Weights of a small GPT-style language model, trained from scratch on English Wikipedia.
Size: 9 layers, MLP 256 tanh GELU, vocabulary 32000, 2.51M parameters.
Architecture: LayerNorm before each block, learned positions, tied embeddings.
Training: a variant of SOAP for these matrices, 114M tokens, 6959 steps.
Each number is 500 + 40 x the weight over the matrix's rms, rounded and kept within 0 to 999. Layers, rows and columns count from 0. Numbers have three digits each.

# layer 2 MLP down, 64x256, rms 0.264, rows 0-63, columns 128-191
512511545496498456492495484498613509559606512488502424546465509506448495557495502472440448488465470546491547543528453510450515491489485488464522501493477538523498469484483458515450515457508522
541473534552471512516541512420469467497639535516502454516545537503447513514526504605534499532502531532458479495494436471516523453506551477506459469524476512509490458448527468477540485518452458
507448562574497553451463429552497509470491516436456473543532549492588510519458449501472454526501560576543482460459477546514532503509512505526525389474487531506525492500503440507495489429511455
484503525557513464477508459544430486462502515489508421547498518446559469476530500483469545479538487495530549535507525510551483477435492562416473481526544448542484535450453513541526540539510483
495493538575390490501520408474472468507505492506506393481529566432413503417524502565509558560474470470493486502484452387458537538437531470516516581455547464499538400545498443510484475527476480
435489477501508541541507538554460524532530532498458449525479474554496504451488422536495570472551457478541521514492470552500491466482442462487523443531476403541566524486550495460588489506514474
455592513481488560513524482483510492511563514460564466548489444457559459501465463496412526504541555543463470449478519555543463512518575633429534466509482508550481484460475460502480432467441446
523475507578501413569526501493443479511566487518463513510565556455488513431487532499471444492529546467447485493583428484473554445492482501489457498514505544542477436428461561399502508497532560
512533469498510511446482478499495539551475550489517497516484441469446487493481499513535458524476454483524454498554502483532474495481530468453544415504460470454507523495519498547528489477452578
488492473512465509515517515468449483523504491447601550477506526447577533482549513522490529453533437544498456498559472476492496481462515534583596457515488533516482495549553495521487495459528397
544553498483473514425543499499513470493432497515585491536514563499511429572483582433511416475543473509549472485485460483565542540489493548482501446547528524507502483514463516452492544523500560
443432514490496529506459473497549516509436528443523431513529467556487528509458497543472521512507500516530509490601540582531494536551552491485507515530448489555495531575496451477470528415470432
510488528506418488455492502485567541525391537468434565472451496466509415508454505524551562476477445483505514373543510406547484532547492491528582489469564459505566511600508528486475520517451519
525493442487560558466492495555513488475470493530546495505434523443435417566529541500500505552560504513540466497509564510515450525422528473471492519508470437586517549487465538494568496531505463
472480483523488477444497515519468584560542518465509518484439503504464455537513510523506546478478457468571527478492468533506578473457525441483454485521497465539552468433510500476507514566541531
469545471477465471528500565549525497510503463501567483471469478511370505535504548499546506569514577474497490585535460448507471521438545481558459488513514503503479527485498490568475491610502548
428487455512497434490498521480422533505438462482437521486513532535496498475478494472540552521490501468481414548385535396500454571473513454504529573513572507456472461478551469515476412547421454
495462498502461545503527490440545519502608494467576522506496530463470510542548500578588522515477512559552545471465537513499475540469460521506500546421453508537501516407413512450526484452521515
537492484466517512573549457543480513456461515472574530459567509383505443578476545460482428507433522489513575539583501535515465503501494504546471451455535455522541495515494542569569541543508497
554466541538511478436463517532457408428550507518515444499404568455472453472497475479509595491559526543538492556415499521473591530518519556495448504470461429518568485417522546457561504485548473
488473474519549500496499538523511435511454513431461460498540457517431531478546541503455473493543490523489485548532476470505453581549486541492465500471434449422562498467474484513464515411509492
567505497491516452589473521523511426502498455446487484529529456462503491490530519521498408468428520561507565501454485498470523476512445537534490508524464470541470599527501488534538546498481539
551472550537467504476545512524546503494415447581478501503528580501490454589519455488442489505523499491558465474485546525540459580484479456434508549502467438508447522527478524522532529524543497
537469529459509480564495495468448496484549458562542480502568468485535550377457474567497435474488479494420492496522493455495544494494492381465540572499539509509448484434487520511407481506462510
502519529550492465557495480519540499531477447515489562513473540530540560487487491501503486524496468503547531477518477513523563532568487529482530478548544455514468513541527502439527490498465503
463499468459454497516556508439452490511544521527482535442424457446462502580518503525490459511501484507500521471439459484523499484565479472519402466532515476510500512493503479525562510438496467
524488475452568525492511548401477470488528508564494443529501459540481461498473502513498480478539534460394499486575470505505501483591519542520468575439553501559459476563499485447511454510597516
532546454538426528555491521426484491544428456479476545498503483571413548543478518496513405520508506504507516487552466538550498370527464506438539500560483478506549566458547472510496507509496574
515484514517508448500546505507530468460545494454537567493500480529506504541568478550461449485466418509540545473589509532521489519462519475536470519545463536429457526463477424519514557481467484
483525548548467481497475498511518492569533452482465485522430438485464478487482531542562449492490515582526576528441519602512483435567466498445472520495490483565551484477461493494571547493495490
406542454479514536586520444491537496487481530491562499513450451584484475578490490415595508486483486525498436530582522504512459532541477477527544579511499457555493436504488516519528486497438618
521508564512540517452558459517541506488471516549509550492536500464354404428491493465556457514537511435509549499524537468481423538478557458469529495514523547442510411436446512454465463518544499
485589473511441443467445508486527448526486446432607470567528492501402488538432547517507458463506478534502505474480486643524637504439501449460486458472469549550430557500513513532533586458504584
515554544518405450406453457492586529499499546496555489535513463517448523484472510540546533436539537552500449514473506512525505563460517467495540450525496499444455564514464474550492465440476512
502611422469467480524520491507481541550498572480496445521535445470523521492496456431540532510497432521446489437495474451510490551480553477551507466525552548474500512557525455494479482561496477
429465453556472536513571462486536480512475553509530507519488454517454568490463429550518487543464442518536470491479489460488474487554490528505550468471454541539498519536539467544509497493518499
436488508529506465568444480451472467521484436465448391518498466557497491448538523484461525517514435524494518480492502467436562480533489496540507511547486468489538555476533497551442511494459414
471501503496523486464449509510481475477552543551494507551471479442555445495514523526546489495574543493485509536454502516407542565481513491515439498432474508551472417462485489487561533477496549
561391470514561528460524526524430563522410441528490554474456473480519541491424563512445503549513503553459531445544482503485514537539510446485573585469476603519445525521558436473473492538487495
570523553451420463439511443456543533474517491458526497539535505465426517492547487510498512526487505549482444494573536515457495498491504498523547460505445442471487488487530523443526452441457480
525486528458532505477485485541526481526521469497481505538547494503485506461478457542414436507472472480535468497498418494543516504559454485491539436578533439445488511356504521454426438474539548
496499509546515498477508485536505463549487496504450470499513508579554544453488492501531512529491533492465524533526541552531477433589486545456502574477564528487460481508425512455426536487585500
489497425539478523500443570532444456505552503529603550489495478461444488546462483535534478642448497507543472500479466469442526500466542523513463599413562517528560481428516508499532464465469461
465503529567436530535460550473491543453549474593551511560469537448520537439522514492448456515419458474523536501454521494496475516448496474515474521485528494492540494474522485570453511562529524
490514505554504461496464511492467504534562488497453479529537512463495507491496498553498543463445558504520518498420486489400535406483496477581410477531510457493557456548543500439435473516456511
485549494486622489486540460502543434462504468512475510521592485493538443597548458514551568421496467552521469564490497487490568441544533499527511485528543453447441482556547552482423481505530436
438488472564527537511486526394500565488420484507402553537487527464597584561452513476475525504487481475482453516494515480520433430545542489513515498483579487543561512465491485489544478566496445
451507534509484487508469539463440543407478533477454510537603537538505558456513472438433489581559485459507447503507508519539521545466522476587480448504539539424410499511469514531496471540480558
469496526517517536485513506499461510490402557490501513512481489553495493521526459454525504500541511438544506513499544422444506503476491543526511435545426534469520509558471506474466494448577509
521503487485510545512467506536514507516513520489574457479447502455419459456544466549505522477451481498480490478551504435496492547511543520529557484542571482535486507500460493502517470487554503
462576520504559425564471460501524467568461576448496544467555510507445471548523475540535502505541511477501508487564507556549567476505509458586498453544524511545449513525550520467486513484464474
590522551452564583590461496484543473494504406468485520503576499441601472535569579503585434467492493517415526457527531477450494469558534449507506551508566518476523513500444509489445521417511444
515551513519481466491452566506544581494446466478500534476550509478515516498442519513502555504511563494443516526508525500536497504467496513513483518517511470492470451492487495482501496567530489
516499529459452567508469516535493511508570554532512430500496479539432528496505480509477497492481447577483503544455500454466461489480491422487501435507475508509586444529434491542512491429528481
442497526578474541558473469471409517550545484464481461484458453517529514510515537465403429539582489539517468497454385486498539481416509502429498590470379502428449584478527456565513501465472569
548540547525520491478463496462556491508468498556581464405452554505538477542557492528582447533501514538573529560488515546493445543533502545548405494453492404609504478514462542531583519506560488
496572516563567485528483513452559434519592555475538534545482509451455470550460530513505481482489492601605501469443502560521499431551457540488501461469452512495543491479505510518505479464440528
466450529406430521551437535491438461530480510564469483519548538579417518508501454501505471534503489485541494515503484485421547544444557476509430552567436531496481496519529473478529505537462397
491544457568457472482476490532492448523552510498448460452484477473494503469539472515504570524545519555535505483532419468547478451488542491467455486530503431497518449436518493477492497547470455
506499507520508438479461569513519475535464508413483444529537478511558538516505486519580483498480485553501491525527445511454518571520510476485507534507483570472466523518484532505560534496467501
504492528483559514484461447435540487520522495493528507454462443505579493452484512529547502457484462489422555477530484502503537478512494502482540536430559543545459483572483573511513491486590486
440494494516443512510587472492468554457464596570524462519466565582471489560517500475571589538477498512467399521461467428544454500412508445497503540469506504472495534486515453532536425544533478
518519491521591453487490519556437529480525464519575489498498469518570419477565476456611523495533445476490509478563540494495526443503485576511454530529537487517507532497512559512482480519476451
523509428570568573492541496545537521464458583479515542475520457494523486448423524484479450445496549508545501539497533478500523499474529441484516518479442496444545445464536501514536509539540491